python train.py --head_dim=32 --bias="none" --init_std_up=0.0278 --warmup_steps=270
Each number is 500 + 25 x the weight over the matrix's rms, rounded and kept within 0 to 999. Layers, rows and columns count from 0. Numbers have three digits each.

# layer 6 MLP gate, 1536x192, rms 0.0915, rows 1167-1215, columns 96-191
502530514540479505521492455463512555505478460500501524508489539550465491499440498530508552518484539524538528547493509452457531521502539489526542515535487512520515583497546523490534508533495519474501508491503560496519502522493488453501525500524450505474431448487503502440503547479498512500
506538511502552507489525478492501514490522539480487484503462499488508482507477526528497506467516534521513541449499529494456477505528511492511483489507494536496496547501488505538532452465488455510515514466534497526498537498517470521501484470508510486463514486485428502490477478466508513473
480524500521476524508474531569476499508494506516533486484502458459535517535481506469509492493507563517551484501485522515507507492497500530505524476461515532532531454526450552469503504516502501496466502492507498468517519469506491508494518487472480493471514477514535481524515488496475511522
516529481556557458495514482517490462474474486470490470498535488509513462462551471501508548529467480500483507517512468491504480543497530474485468532514519514509498525486525531500510501556461430504501504502460484477514508525482507493494492504483509511459478518519454487506501500510478523523
495496525535513508495515504524527515493538503480453499491470507517519534563491498494497490510500469444508507475510483472533510528469461548489496527475513490481516466496455487512469504470504580520511474489503469508488462508517434478501505519444428529528539507519496522488428486500522510506
480491539534528532464462523485441516547454493502461527544483516528505488520537527529457500540507556524454510509503523493511499485518548487506499459474474538508492481469507504509476477505504487529498488476495544498483488530452487471516500416492490438470461502520519490523507491441497540452
513485461489493460498466502438486512503492471497510494461509517502509493451521485512508510450479496522456517504495513443486484491511468478526490528530489531454508571486554479535536449496519531454509512535511479498490524508454475469517504456484499517461528457493501493503521528457535495461
486474527534478478515460511553499505502533508512548511494508519510556559505508501551504492505479535502467487476531510471528494538524499515474502485479484515540503516443523511466497477504457500496499460442479502496523458513459481460509511485478489511529509530524490479533479507509521533471
482505512479501506469512496509545456506492482487487511513526536492500471523543473482507478545479502530486488536486465534532509531494485504490524479470524477512496489486500548471543520491480486481470516484475520453482498552509531520466492495496501528485452522488511470527501509529456479507
523545489476463499490529502521486529523471544534495536541501501531467523478508521511513538490554496545512508496444498526536502546528482496523497529519536511510536460533482521517468528494565479456467510493487499496466485510504499507480505512478467457455510487464497521495481459533479545499
482485509506504515431527477494473507465464498478465471484496476498496443504498521518473487512505469487482504454501463515524486491487474499444563563536493512523516506481508518562477511516522538506523524473480503478478508468519524499436496512509553491463519490458480488469507511490490497451
521484469517523512459530505538518533466500482510498518512506480460457536549538517493486515496475548483533498489467516507503494486476485482507492509467551530474456462509523485457535486496512487481487522453502484493459508502531481514503495503466508521464498528502516475510526509484511537492
464485529460506497513484497492510517520504485547446565479477511491497505510491520541518510497522483517471515476486550478497546488517507496521507530518460519534480521506516524519498512482488517505484518489485500468473463483533541497494520484518515484465530511506475582535519486525542486517
453473506509491484479502497511456497495489526519485466454499454495483490511505506468492484535518480484550481463527523504488541516450527488481495514470513502506538509477500479519561459477532500483481549447497494484492501500514464507468505490455501501489469512509484470441453518468476506503
473472510503470530521470500505487500503513480475488462490454521505469501504514506481461533489530505473469511522486506508504505511508507502507564502479489501488523481480526501453462453512493516521518453504479493535517533482525473502506482470518519462457498480477476486467489505495482532518
518481518488481464509519466506462515518485475512551465466559521494497484513524545519544456474492526509468557522460475542473489528522536456513512478509516507503464547529528486494525528447520461489489529501453539519487538489487492536487501456518509475468526470465501471544476538501480532480
466491499484536526506488491469519527503511471521504481488479522499520499534543500499508469478501482481474475457463511521544476485464516497501455483529493504508515537458544475543482490482512449465481539507494534495475495515501509530456476492496471525475516462496520437512495496500535511513
477451539494530503529447487521509543479547552534492503479475513412470492495523510501454498502554494534472514492498489493511515521478514458497500482511510519508501499468492540522492479475502479494539511466514510501468492440490499452477507521478518526497477509544468501525490559509508512516
464517503522505470493484480492518438503540447530501500508481464511498457486520531455512495534509519486497499541492483493519520508478503505452512554514516503487487480468534520495484472574499491520515546437464519534484492507555470458511496541500497494539482495526470506448526516535487512446
485501504544501482475537518532492484493481498490519478502551474504466531492553513498510491524544514524499513501513479471515526522468561496509513529522500542508488498468529501470498473512544503501517455499506478504495504494497535511453505481506473500495479467499464466470502478529480482503
510524533537515510451514497505469511502481521510460520552518500524477516529488490466519510487503515512468527507476488509562487546510484473497501540507530467492518521510532502534531465495484480482504508496493469518515523518511507464495488517477507444492512518503457481494511491511505501522
553518489524526503481475492497497517493465526522466522441538463542529540485517580516524471508505525458480503497477534480479488441504477432506458515501559542481492524520512446514492524463544493478495466492544470513477497492539491439472524506516465509464482496505500496475441484490524544537
535531506533531537522528414470521493518484514516458488507513506496506438532539512491490467469495505501562519505492506531544488521561499453487516454521543499527472439535510482496519488554479493518568461521478488491508486503499510506498443509480507518449518514466443477478470499503469514505
505534470468549544534526485512465516468481482499495533487474482494477500499515476495516503511494537486502488444525492516476487476456507491479468490529484525553526485460496506537496475471495470463479494532501514487494501566513425500533534537488509482460509486566464471493495503474487518538
504477457476515522527488472477478507522486505494494523528478543511504495551520480440550450444507533459513456553521486496473522504514523494472493516452491528501542539545507493490488483492529524534496521497472484509473515502481531504524507484547509463496533486445472526506465530487494506495
433455446477531571513517482525499509497518530497514516510521482513498529505507504486554475530506513505462479541495476477509567487513547503469471509477480535517470494516489497526516471480470523491557500496511506497510485504504533540466515498508570497527460517516486492514500521542479489533
496512484499568513563521513521490490489544485502476505545509539547489466491518465469535513493478513502471529522536498533477516491503517509493521446507462551500548500462502507486486481514485531515540516484513500529469527498521526493454508492488532474504535500540464483494510459516465487501
479487502503505473537495502485544504470531484512503488507493534469505508498526491502520554501504505521511478559507517514487519447519505508480535474478491517528504465510518512493519498461499506460544506483495570434483538460476505503519470516468501477515517442496542517495519499489526481485
484487516483504506503504492459524490486462495499492486503497523543486481495536564528448478533507505479505511510519513479478541493504502537513499490511515508482449468455490483537543475556485469488501482488497508523503479522496534515499494493459499433476463502532441483479550495506485496490
497514499511493523512511438497525472465510496535516496514477571509521487500485458498519525461466458471506456507546507500529513515495491541492513503557520491498512539487516495495533486498496535504497498482476458525475483486536469470527514500459528499460523499519547511498465551481511508510
472432478540536530538506488522558553507471506489503456486483492508466510452503549549477531534493542533475501513496562502493524495468451501497509511521529515492532516501546489485510460461477507479517514464495493503476516458466503501521483515505494509473503497491460469473478527465525573491
491509489528512490492540444512484529482504505498540524538504488529497488498550499520512549462511535502549496486501518484529500481487478488507526519514471534568500506531507520511516485485489559557489507458522520521487462519446458444496498510547504483501507490533523485511497553506493540520
526509509510552480519512489508493485502495459458493506498510545486483513463450560485449503466543508531502521539535500470479499488520557493467474490494520559541476471487504503518516467520520502497490487505484530494533507486528445482527478468530470503475524521474498515514489489464536542472
462514434490493487513492480531501505512465505485550491494531534479448484488493538458449530484480527483537514487485503505510476431498556501553507474483520497482483469534478504525485472454536493502542492524435494513471487517525468460462536499510511473523478494488515527540495510467501498475
483469482490512512469499492483532488499471492472478493492497472530467516574513473513490519439499505509499537523507511482487506523525514477490523545518490507551542484481508524515490500510489480503511508479506507525524513526524473508430504500568470473505488509492537511542493506504493473524
488490494495527497493507489516521522480517532506522502503490522589537531511477491464483492495503533493475513520506529533484514523501474465489509528514498491524498504468527519492521467510483452501567524496516507535505506536541502476492470537499552502501475474507478478462530506523482485515
516501487482493483480540527456517481530498478514495458500510504505517498519496526515543485480452478494511477478451483510494525502483506524517534486484482485518490506468514493488545487478473481500519495519492541474514523521480531481506516491469496491483517511464506517508546491480484517525
451494505504559493476506481499434505479487480528464488497500479522522516528556575506512520507478529565504494486539521483560497520529494533522497457510531501528476504480510543492519515522504478485490521505503522487473535501524555446524494463468505498500512497492487475522546474486481503544
494504512512506479450532476529515488476451519492461463496536497530519500495520535531483487493437508533479510489514477535512480507520519505512543474472526511461495486517530491516464492510507556498510486507477495462487522484490490495495498478478496465446543505450492510512539513481492496442
482532500477528531493511482531523507475500478508476473502531484495461524476542499503496497500526530504528501490526500474505516489488495492465529453507459525486519478464517518512528490464512532490470503450477552518482489555523481502471482502494459514477448497521480490502502511514521522459
517483518554518514457532475508561544505514520503482562498476496485516489505503481488480487549536460514515568496492523486513517515499520525495540493483492603519536480497523471519471529435493531476501504487498501511473487488527514513505555538495498499482490473446475495522481557549469535492
543505510537513505481486474467501499475483485531491530441478450513507515485508499531525500473515493488505470498477496527449523457517554451521511481502517514468489520513574482458518469559501555528500480481462468459477502509558500473478507447527502490488521515504507507476512487450500472497
524505463469467509522506458503516511458559475497543558473460497508480495498548522526497510532521491561486516514463501504554492520491485483488483481499458492501493451519527493482515466498511467521506491463457485507471511523489504508490507536445515531497542506497487486523480519517546521512
457501469528484512506507513537429490474485480507493506522529532501490501468468493530506516532520505526498469483530444447512536468514476499504495507479463500508539491478539477504481500498473471534531470509545489489520520508485507485513551510501488480479494494551482515518495565505458535432
480471512507504534523491466436526496502496460531466506528526493513515480495488487505466450512496465476526485496500524467479585536481524490476499470477501522495526493515520518496541482525498508468488482482470481550464530513476521494485505525504512495519498504523508539505520541513511498521
523467501531500522509536508496520473524542491523496500527493530539462530518518486500485519481481498526509518522497487502491505458516539515457530494509499497503489538481518465494539505483504530507505519512484487484457544515501512504491478504462542525469519503561481472499517523542516530477
519474487529512472511514514530493516548520511514513534512484461551520470534517498475465546490468493517515490528471478483498546477502515528512501452486523529541514517502502497474520496493491540482484536519506517500475428526475490470517506458501503503500503436488483508479434504486500490510
510478497535534479507513475475513505516493537509539489480513528544522537516532489471456510462462494511484493457490502514507528498479488479524512508546470496512513518554498492464491517515503503499542483507505510501465456483479445487488513509516493514503513492472504502491458503489517540490
506552525551515495512513447493512485500460478500517502506508502502501468516470511494519494489508466503517557483466497458513521516562500517505499539493450492519496495530496500493534472484526460486491505506498497511487495493475466529522444455513512506491536452510493485518490484482530516471
# layer 6 MLP up, 1536x192, rms 0.0863, rows 1167-1214, columns 96-191
535509486552434480517467525495489508482550495524469468482439485496533517479483502488507489470463507483510512482507509500491473511484522498485517471508480494522538488480484459511468472490497561541483490424502497494466536497538530495486487509481492507495479498483489471522436469520495451474
480513493501476526478501550492508562474562494491510485483543478511502542520490489494461496541457502536454467527472547499538520495470526508548462496511496539510525505499502516537514485490515522544481498463486490464503490486512473505536523494456485535494489512531456528500487510454513498497
514464472535489488478496542507530475518505534469483524501512546465451521446505543492506513473494456536477509470492488481494497458530525493528528443460521530496488495491495508543515516525512488476527510490498490513527567511499491492508444529485518491468520468520503477464493472487512502508
557491492503462540494504511512528487493490505488509531499497435506530441507434457536504476498487492524529543489481507515481512482550485469486486464511509524520511539500507561500500516506512525455463513456480528494501472474513464468489460519502510482485522460556464484470470464498532448518
478537495554504511484508478548538460482471492488478488528504481488503514510474506459526463534532506481527474519523540426507517513468496493493493499482515503471524474543491480549500501499473515518503510553503489531502478500533523466534454529487497547521519504543510532513480489506513528521
511525503514514444560519506472455443502528473445508510442554507501500509515530513506492480469499550505474474494480498511543499503535472499473446502480524474497498488518479501523535473466515480468502513476502499512509529499513555507500448520487526530519544523504461513550529485508459471496
426562493487483497517450493507515543497484485558499551470484541490507525495503472490478507523469527506516543511525492530523506513489509508491482517457443555566493498525474519501434541527502525501527553478493492467458460494508486469498500483526494528514545538495494490466502505528484515486
502490474503471499493463511499503487505496492500494493516463532492509516464486503489494500509534478507503523520499516489527514498497501458457531498525534517486506499516519533524502515517493471490472497478530477491497520456507486490475516460480484474501532512507516491505474473450492536538
523474477457513486506507551519506469509463466518519462518488494510560516451483462510569503477484496476495504516519499502491501474426450572500518522480471511529494536453518492517494497550507477461488529523485536521499493495475532507474514535517501481497499534559505473491476433486514491513
500548511506472480485501509517519526531492530529529469500510537530543505487546517493498556512482547543534506516540462502503510492477460457523514505474515517545533514503527492497515469536489533529488486548494511486535500495503462503526444481528495532496496502538494478481505521454515504497
489519505481526494468492483553526550522454481533481490497453513537485507454490486512495505524507537485542534512485492482512488518477512525495500467484444473454519552527529523507520530483490495547493524484557517545519520492512514485561523499518501454466535479480478540508501487516533462498
558481524475507509489502481490526474500518511505457481495466473473482488473486509518482473450455513524520534528508503472523549468457535507443545483508504518483474504529511511511509528506521496453509544486499492466464506483449540486507495511472475501504515467511497473494476473487484457510
508439531493502463498480520501475501502458492473493467513461484429463521505517495492565498509516505443547518482499499456542553487491474484521481498463529517484533473506512531507498537493478480501527502490526479468505477492505496491514557521478474498510490499503488516503466502518501529517
504521516479517489518482483442463520446510535472520474487462504517493508470512470521484485512521469482521512483500490498502506514544457493535520500567504531458527516478495521496491508511459554516515506475484478471527507465457493522509506486517519517464517512529496504442506500517487470475
473509465534514474481523497500481476514476481504533521552513488516518485480538485478517454538476541469526482452492469486520511553507478525505508494513522513485526473437454519485497508507520526507559503505522500498515490488536498495522497488542517499471554492497490526524462496465497540493
488488527487495481521513517466520505523527512504494501480491481503545498475513520471493490497525504457489453475496506502491461508496535497503494473536454514490531510496509474506469507501500487554492501454488472500496523564514419514501485470510490521463510515506506477481503503517489533514
514480496470534476472450500492525519532534498508466493492484533487532508478488492459512456484526512513518498489499527493495471545463515544540484504468527464465492470493514459497454481532498498527462492480494482485502492496523496473477479509499482512500476464432479480514495540514456552529
503508492507493483524510499476496485511505494552491506492537452541535484448494506515484514489478483532501523513450453538518511502470502547519497524512498473489492482523485477529473485529538477502543487495461537479485504495484522467490510502558544485485481498531485464515514526548507478492
481500504482508525465449516504498477472535495484517449482502483481504528481524475559532512484512511491514514499497501506527478452505460479546510518469452493523506493500507550468471531526515524475525473504482574497497491523487507489528512512494489504476456483503521489504512446492516509498
537453500481499487523509575485500482517525478496550531486523431519502557452511501520513518516528494492480522486516461502476506460476481486508477524507451503494505491503472485465512510522505509476532462516509506551532522510525515563493534499500479512511533515505473509481483499538504490496
481511516523456420505491504503519525492512499511453499514518510501490494520519514463486511492542439489525513522510522469471519515510507503513487497484490444503483525517490503447536518510493476521506517495486518459512521538495512519487513531522549481508496475439469505522498511508498503485
447487518510514512507522551499523479481501493468497511507471519480488437541506501436475470539488539460449524472483504516502474522481467475483554496605504493478489470476514478474518513446446454533531530510504458479477488479518524526536528515520521537508481498504484499492527467512503507459
495470487480503524518510455534536524514509518491447506484500521531509492456453547454491503498498500497498517501519495437502520503502494495501511472517498475512515495567505498556520487530477525514486494531492450499472487541484525482494493504492482478497486504551494490499501485520555491525
497467530482462513544492475481498506514503504549514511519482490495434538481494495507480551449538497501475519513517500474439506489492544504481527477526546488481519466470512499446457533474515503491509511506519521493478471507523513522470468497515491532481556474544500485538461479474476468521
463531498482551480534464494494519494475559492487506486518517498509451516521530470517475472489493453507521479469559525506513499497459454560495541525512537462514503500464472460537494503512497536460522467518480554530529560521460482523500499535535513519496487478506522487442479524532524527486
481481495508488498446513507494533504503490474486513527499508449518445524459540508484484528506512473521516472536556537460480505528503505508532505530467529502517507471494449507445490527515566496502496516497502506509510522475517479529500507488525473508461544532489462421489529519543507553533
484478465529521489493472548533485496486525504476483546494497505502502515488512470497492437460485512520455465551514461565498456550484541539473494468489452504471534533491477439478480537448493546470527511504500483503496499456494513508475493533545481498519535506478485494468451479493490472456
548480502494485442465482472521531511526489474502505517508556479489521479478512495485481525493531538472554468489486454486495491455504483551512507484501509493476474484498493516507489483505479478499490504471476503504471498505543531490507528479519474502482518497449481460496550493507508511507
516521503530478468464519513529514487512529463498505471507515498464574537490449512504530492462524522486515528492486500495496467468481511532540472510481484542495482526488482465479506494496489497509497508462467523481481501502486538508471473546501497506464492502517539546511503536493503474480
463532514506481475516513473505507518494447523518495486504518506439480510483507445542535490462490484496532530484508537499487518518463493480454476535518530476561516515535477510484498500520486453529463522534493538519498523518505512488493533515452487520521530505497524526519530520488511554541
492454481507470479517469552469492511460548471477553481504489533494527450478491502479484469492504470495490510502485503500524500491445488436492469517517477516506518455478524478479516485483502486481526457470473473522505472505530477475487524464501484538528520505508483495504500510466487494517
532555533481531493536536514509485475472475483473494499556472504498528480469491494455490505503521518518517543501541519532515516488535469511490474482518499485530510500510509529482485446552485491507470506498501526505495498491471507498493480483428493513523478490538469530501498444478488537539
485480544522517525524473510483571481517457497488536467497480497456555469508531540559461483520531510500456502470506527471509495498491476492459484459463501501527527455529507496507483479495507461493489502473481483492514479498489505440505477472488473483495536505529454491495476484474479479499
524486468475467514474492479527496525510456505500536526497502498511505514525491520564531484469480493461471492468494496479519461438483500496522488535505528473508497531510475492526453511500528503529541504519466540476532499533486497543480491497503513484521476534488526452523502472550537440511
475483527530529509491509483501510496496472490466544464493504514501500508521498550500514499528502455483539500487477449543468471485499486494496496470505485500502453509535539501524500514426491471500510477520501457516466511471513463511562443511497536459509484508530481531521493509467468523470
508495534483549459506555477484494484537463528502499492521509463516515504520490482511457496518523518522526500513483532483485498521480484504484515510529536492466498500531485488530472463465514518524487501551475525458472458474459508500477499532512461491523540529472514525496496544507508480516
514489519496452524512503498513518552473489512523494515518503498492493513492496523517454536513498513499506545519517512505515501506492471518531464556498496477495487506509464518504538516495500503494462500493564516522510517523522486486484509504502468509481526499531501497490498474510501496502
489472523533510508499478538515488512505500455489480490492476479508527466544466522527538479489514487525499467534513558504530517491538483544474548513503485518484461526509485524488448499489498455522475494489510475483491494526495509495510521518480524503487532480505501483505480480524507527521
508480492464459497506495473523516464542529478476524517524480543477507544514469478494506492478465505518457476532518495484492502507483476518509452460488533525504459530548513530547510518513508503521433515515516489531500478465515572529506488503530476505506497496479460499482564456531514534491
468506519542485466485478479506519539515486510491523501493419508477500503527557499473481491500479516477508497468524481514508470457514527475508478506482510520470542501510490478487475464523501513504482534496574468516524500478510496506501480506496496498545457504512547489503486507493494470514
490491481464493491483509528526490510509474497487466479496494485479506506545502522490493506511529489500503511505515495496502517488536496508530478512524494524551517502528500474468487494492493494503474486520424527533529482455530481499520521568500483501503522497488536494474475523525460471492
496508480472512520496469472515538493462497534489495478565525506448476467500483548492532485541496497515493485487461478489489524504504505512536463484490513528539522498522519550513498517518517474499525525516509458476509408490495541538490533513476451495485535506499475491475511491533517470564
481476511487500508504469529465496512482488512528513472476517484487541537529530491494524486479467522506518463470470530531489475575528481480528494470428538523516518492499500493519498519522497495475540563495502515503502500509499506482480503510482509502535478504525541479494487489497512522489
532489477484478458455471506494444465474478488499488539516507519498500479527550462482512528489478510494496505496467460494446501491470527468511484527515475505450466511502506488512485536508487497513540539430500496524475491482482497526470520488515498450519524491452505502521511491475506509501
505515498481523491505475500513468499513516522516457487537545564548499498498474485461497479518504492465505463500456514513488499497489499529489481501484522496501479527531535507495490525518488497467486519519504546505428466486431484556456512515462490527514483497490488518491510484540510482519
525577522515489462496483478478517515505500490500533520482528525486519522485500457536480489503475484477505535522474516517497473495503491475530490465526471524502520517502498493470495457482476526493527458536493460526514480542522487493561444550505526511519500470511468504524478488460499519520
474494474550493514480479518480557543491515474500472491509521532505520511484496493470520484490482471468505541507476521518478512458513474456542495490501505481492483528482477521472521480486485501507519493486485501479517510454512516508511528507484555497539525510530478490470497480502516525497
459491477551504503515546543501485525512513497491479506459467494551501502505498515496511510548490489475476471509446520530492526473544474525525486492545517515577483493478466487507517466510506527497459534473468525524493492494506448467506501506480490477522492499485480500478495503465491490494
# layer 6 MLP down (transposed), 1536x192, rms 0.0859, rows 1167-1214, columns 96-191
492500513484514486554471517545520520454552502516468452464488477461512517517467494506491509492490473497552522505488446492529511477471475511546426511498498485497491473474510527503489519514518499499472503479505436508478489475499477483541461545441510478518505510449464465484500492487502503487
522486457477478539478509485516500466520450513486529490471531552516522512430495479489528504502464510480535486481509507473510483519457467508483494519501512467482509465524472507462510478497405489527512483539514516494480502503547536512492482545521510507528517497530525490506524499510497497515
498556526482508495473481489502500535518533496518509472511489510524484454505469504516485515543511480500466441524504478543487475489488519509491489518522469495552499528501494477519472482472497512497479484481470563494476464517454514518537522486517519472497482513466528477522513460504486530477
484550505519495529464472512519476497482504519462502484496486464523537473520484509488490553497481492531476418512498473519507527487497510472557487521473481492490480496518493504483466468527542498476505500490428517529460486527484521501527501501530477542514519487521478461491502460523553519573
516462568440500473529491515468447532515508520515514496490497499505492491486487487518518524482498508531495507491497490536482502486509523484483488507509476477522463518498509526453516511472500443508508495479497516486519502499490499540525522487521504453482488500462490483503513509508495485488
512478498523494562494483462503497497492529516497543497509516470518532554479490503513533552506466505490468459501514525467490485528456504491458457445511532516495528490481500490517527519485508531517488490479513480466489515485499475498499496470489510502517495533477530505477530547482498498547
487445491455503445506466485532505487523502444519509488534499521499462527512574515519528512481489542501479498487503498447492517491507503500477509516513472513484492474517551437522508476519533470548519477517470425457515490497511507538507491477518497500542436460482464497510532467481476509473
493513490519451480496491496543496476489530488501549484506523479506548492494526489493490504471516527466473516489540505494506496527501498533527474509506436502516533526500513479497478503503502535480498494479475523507510469510440485493517496492498511488506497509501511487506523474528514493457
510549399502476520490495539497568484498502521470463538456472519468494532476491512464518522490500495527506476497507511513469509550511484485493499525504535502535500472543488514486502495515471496463514492504492454486478474471512527488528527511488512554539549544463469484504484518514487547483
498506467469524521506523508459509469504502468507493469459520480544505506458464451495539500518521498482431486537500540510491492499527514508493528528526505489511501529518482483505490553497519525506494525534492492489533531449490482480534488461482540551536476537493535477516568495512494528490
482531458497564529508546486488476513524494448474448428514509486489481434481515497474490453486504524552495525455518513547492516504473477479475467500500503539474506525480478466520502508511503481463474511496499541495504541481516462510483480551508489477454504458498541515511529493568515525479
469541542514518484498491478514498482495462528491493501477468497513543491470455488466512511532488471493514496525462499532499519541486522503515461490492521422484549503496490490467479522469535480506490517481489489521525480490513432474477513507489520470472487530512474494520497532495490498509
535548476535507472483534530518495529494493531468491485513516492479519502520507490515525543497490512531492513446492456496478484526535500471467478464498498480512534519514551474493506527538478482518496510491490507510524526528488514517521466546537513494522505545472486490525496526482469461501
468508432497500537508491504472484501512483448489518521556504486536485506517510502514446510481507460510509444529504496524507540480495465445444478485499502464516500497476497484495535536495559516515511505489534541528484556507519490462471533517478506460503485498515494495501489486502501563514
508523497508500494541510500512477532469489508479520513468528509494490482468504473522527480523546493538504525513487545495468488523507495494469480477542457487538461504518513478531465468488543465529522481520483509525453516487499493455530498536471476515487474532501465471485526500513507513532
500473429518463503500492470460496492504518470499483495468505467528504483489467484509486515498499543515486485511522501565444539495459461505460528501490479466453473453469472497490493450539485493538474481519502478501503478493543506557491532518488462519514497509463537521488490487527501513513
525525499510524482494543509520509473527470489490509504602517494487507471495507470527515529456497462479472478445492530520496494493478489524506487512513487515479542532482467509471501466511439543531481513530511497478495519508499532506482484482475507522509497478473567499507525483536516498505
472482493496513554476477514500501507493512499511474473493475495480465509515491506447519512513558509492522500474544502465475540495545488502496514503514511527479510492523488536510520486487537532504471473475517476535511498459522491462508498467501477451516514490523532538501491528490538502501
503480506509514522470511520509501535494487438487528530436465508517467476519511502470497499526471534527573463462466495520458508536513508464484484544530480533534477468513495501484500471542466519466501559469502487475505559480478498487504489488503509503491494502532533509501517496489492458478
500466483514488485524472509444555506480545450520536504524486510516538559540493475534549506488522484500529457468500522497449505493504469493500481494515499481517496506490499480512503547509515533520491495500538493510504471527469495512483500480518516565518532488518539563491472495524515518501
446503497468509519527514525504460520484506500504533528496480525486536548514538517520486489491532524523463493515509490507537488499437482518485504502519526526501464471479508529510493494426534505488520468475537484504518492495477488473530485502466468455490491537485494476479509503507449513529
463464422522472492502493506518473512512512539524482473514472485476503507457522514510509508472517528524543510512500477438482513492487500495500495508466514493502482502462511462495478506476602471486499506508493500535488473527475483473365491512507495464450494484544515498453488534499533504533
498532533569541499507493508451475486512504523485522563541524535480480491524529496488525552500505500497494484506487489527504516537513531505502505491470514496467490525482531504478517543473571495513515495487482554463550511484518491490498553524487546482502495498440516489458500539520439499497
512526514516528495483550482500491475476487522450484512470523495477518491471512473525479480547479489504518465484510477494525471501519491485539505517468492525532475505489465526526536498525550526461528472575491503490528526518440483442475551483506509445474438487486502492508484545449489484495
510506519535528506525476458524491489493501458531487506555496497537492526503538469523548544485506533515515482558542496515506496519489495480469495510498522473501461528490524497493529506475482505495456535490529471507511509513496449501508539490528500557504521544533455473450515494514505493558
529470530499536498522482505476482477501521532502477488504466495517485510468444513506546460522484491492528540513497498502446455535526504496514512515491510502494470491481507502527523579493471463494506559481491491489534523495533485535402507468511524497465550516508481494502496449473515501507
495530571509461525515513526470524508463511535527514476490503483453502523506519503492510461551513509508477505528507471552461464528477474469496506464455476514534498542495490479511460520559506512457512491528511503478524457481464508521483502536461518516507519507504462449461482476490489489466
505464513503521536489477553514506508530448529532492503485517513474477479491525495454537457506523476510488524456465454413515518529473471506542462505456483512515566488522517515500501514483493487495483490502489529473543496496554481485490508476496486500446516449546495492470479467516495479524
486486459514488512472479425524485508467498551553469503524483550487497490505508442524434490513492493535503500514528477520526539461487540515473521503537511492473537499495526515519448517500526527505489496495566461515492526485550466488529492492503518443511515535507479508500516521507522514519
498460521476472448481476492507497494449521454526520504486494504490515501502525511475500506489468547489510458509495518475524522515479486534478543503478511489467500494486502532505509463487478491520491493501511473527491449564472506500558505558501548556520473508468527507524527497513495514507
513506475496482498524537522502510511460489498500528551504549513503480503465489457490505487492490503460527488520466497508504526517516482523527508523538538483482513519508474493494411501498495494480500468509531514525487514517543547473471506527513493497557469500495516493488507472528557474499
474497536471514486528494496532482463525505494516532478461497524529472455495493514541528504523495472483491490527476471452511489504506461490525462493516494495496501526465467483489476489486452544517513453520468501549560470542465488521508522517510519400473482496518480489531456511472507518507
490532472534541466496542481502531502514481462502486516479512520498489526559547490508512533478481519492508509571486463493477503475484524475505518493447461495535518497523505526501455501498520471487501498504478515500510504478526526507466563472510482445519444529493518512500489484489503483511
520545545486446524449519516468448523475532496460496445523510501517519536478504480518474518513551488519511466509513511512517489496499491553510498488522527475487500510497480477452465504512448481520516481500494506476528534522498480507556494481511522532473500546483526484533486465511514530453
484485464506484510506482478490490520504480488485468519503507504519490513486521478493508542486501491495541496509524502501461494503550517500484508521491460490454541483514518514510488474520527504495505463502471511491509475535493511500387543511511521441532483479485520468528499482497509509497
544479475485511502509484485497488512507528514487477439498505523526469521518506515497532483489491527488495545474484555506521518494514471499491486474534519468535511525505511518484524545492455525466490531525545511510488490506575517501512504522501487488493493438471498523479521490520509465491
517495489492529464520451475506480504502475499518468519494486510486506499514532504501496483488514509497503472480518487456504487525502493504491539500516498515496542470539486464486488494505493482462485523483469426507483482515504480530565507476529529459524469499520495493479514507518493477486
447544487525515499457486529484458473501495510482496527484540512516520489499503502493489489509471531527499509479521484472531449569464485502554557492523508513501501456521492503489499521493486503501472476549494496496494508519453505529463516489523484464465493495524495474547514496481472542525
495535542494516486522481479530509522500514485496512480469520504503478475506503496495499505473460490540468530500529502485494488521497523473515509506485546468495481494501468475481491522545494550497529527527521488490521449463444501520488501483479523489546513493458479519484517483566501461462
518477481456501478489526491514480496519496520516480482531485512497536487476526514480509548497521515550441503480489520541492523454492485518483498480510450540524483499498483489494520473514457479508483519491458476408526501470509529490470490506479497512504518509472476504477466467507485500527
440495529522517460517547522458479522500489478502482441503505474491522518508493468546499506442481478517517459546515485494497500499536491473491545496497473469500445518545527465481497521500466485496486537507498450484535558461481561479468493451484548506485510518543513475529486530474527529431
502508509483540478506444500431471509528463536543505507471492499520517517455482481494548523491511481507496494495481453462473433536476499499482478429503538497483490547517506484513469499497489488462516522505485515503481504483522534475484527454515502469520515477547515496509519521489524550543
524516550502452504520484505505510520469494496517442484463538480474460485495477495493508521511513514483477519511511468512468474512526491483485547512567510508461505520469462471502485470508463543520455468545502493490547531467480504540489496468518486519499527526476491499503528501492495452480
468529463479505471516451524528544533480523513481493501499557529569495531510475471504483560491503493519493585516511511489542473510496459493455518489480452553490503473487530510489529489532497499507480441518504522467479440510513524474552486482514486488485502492475516505483519478560486525473
502492548496516509527477492504525493487504454514476480458514505493492468499497475519514493520479497548497507537503509485470508504500522498454484482445534494506484477511506518500495470506531501518473503508509506490499499488500512470618485520491492537498441482512489505530489504508496520526
513498548473545498532503459481506464472432442506476549497494484516510519486493493516474514498563489492539496482507521490537489475480485425513452526521514553483469496525487476501488508525516492496497501472493524503496500519529521522534540489495510498497491478510528476527500501482497518498
497488451456509475503524498520493526506489565535514502515491483474520501508510522508505483514529533514479473505507488443507547483528516469502500506488485482499437420508514490520507534512472462496512506473523490560491510476512507472505517458495504528493470481493511506481492505511522501513
506522548455509522494494503530503513533500491509536477510528477498492519504490541513502534477525503524483469487503488475488467470502537459436506524492471504466465485511500510518522514446437528495497485479493510528518516522482529505481495502511548526515529513502428480515503513464490480521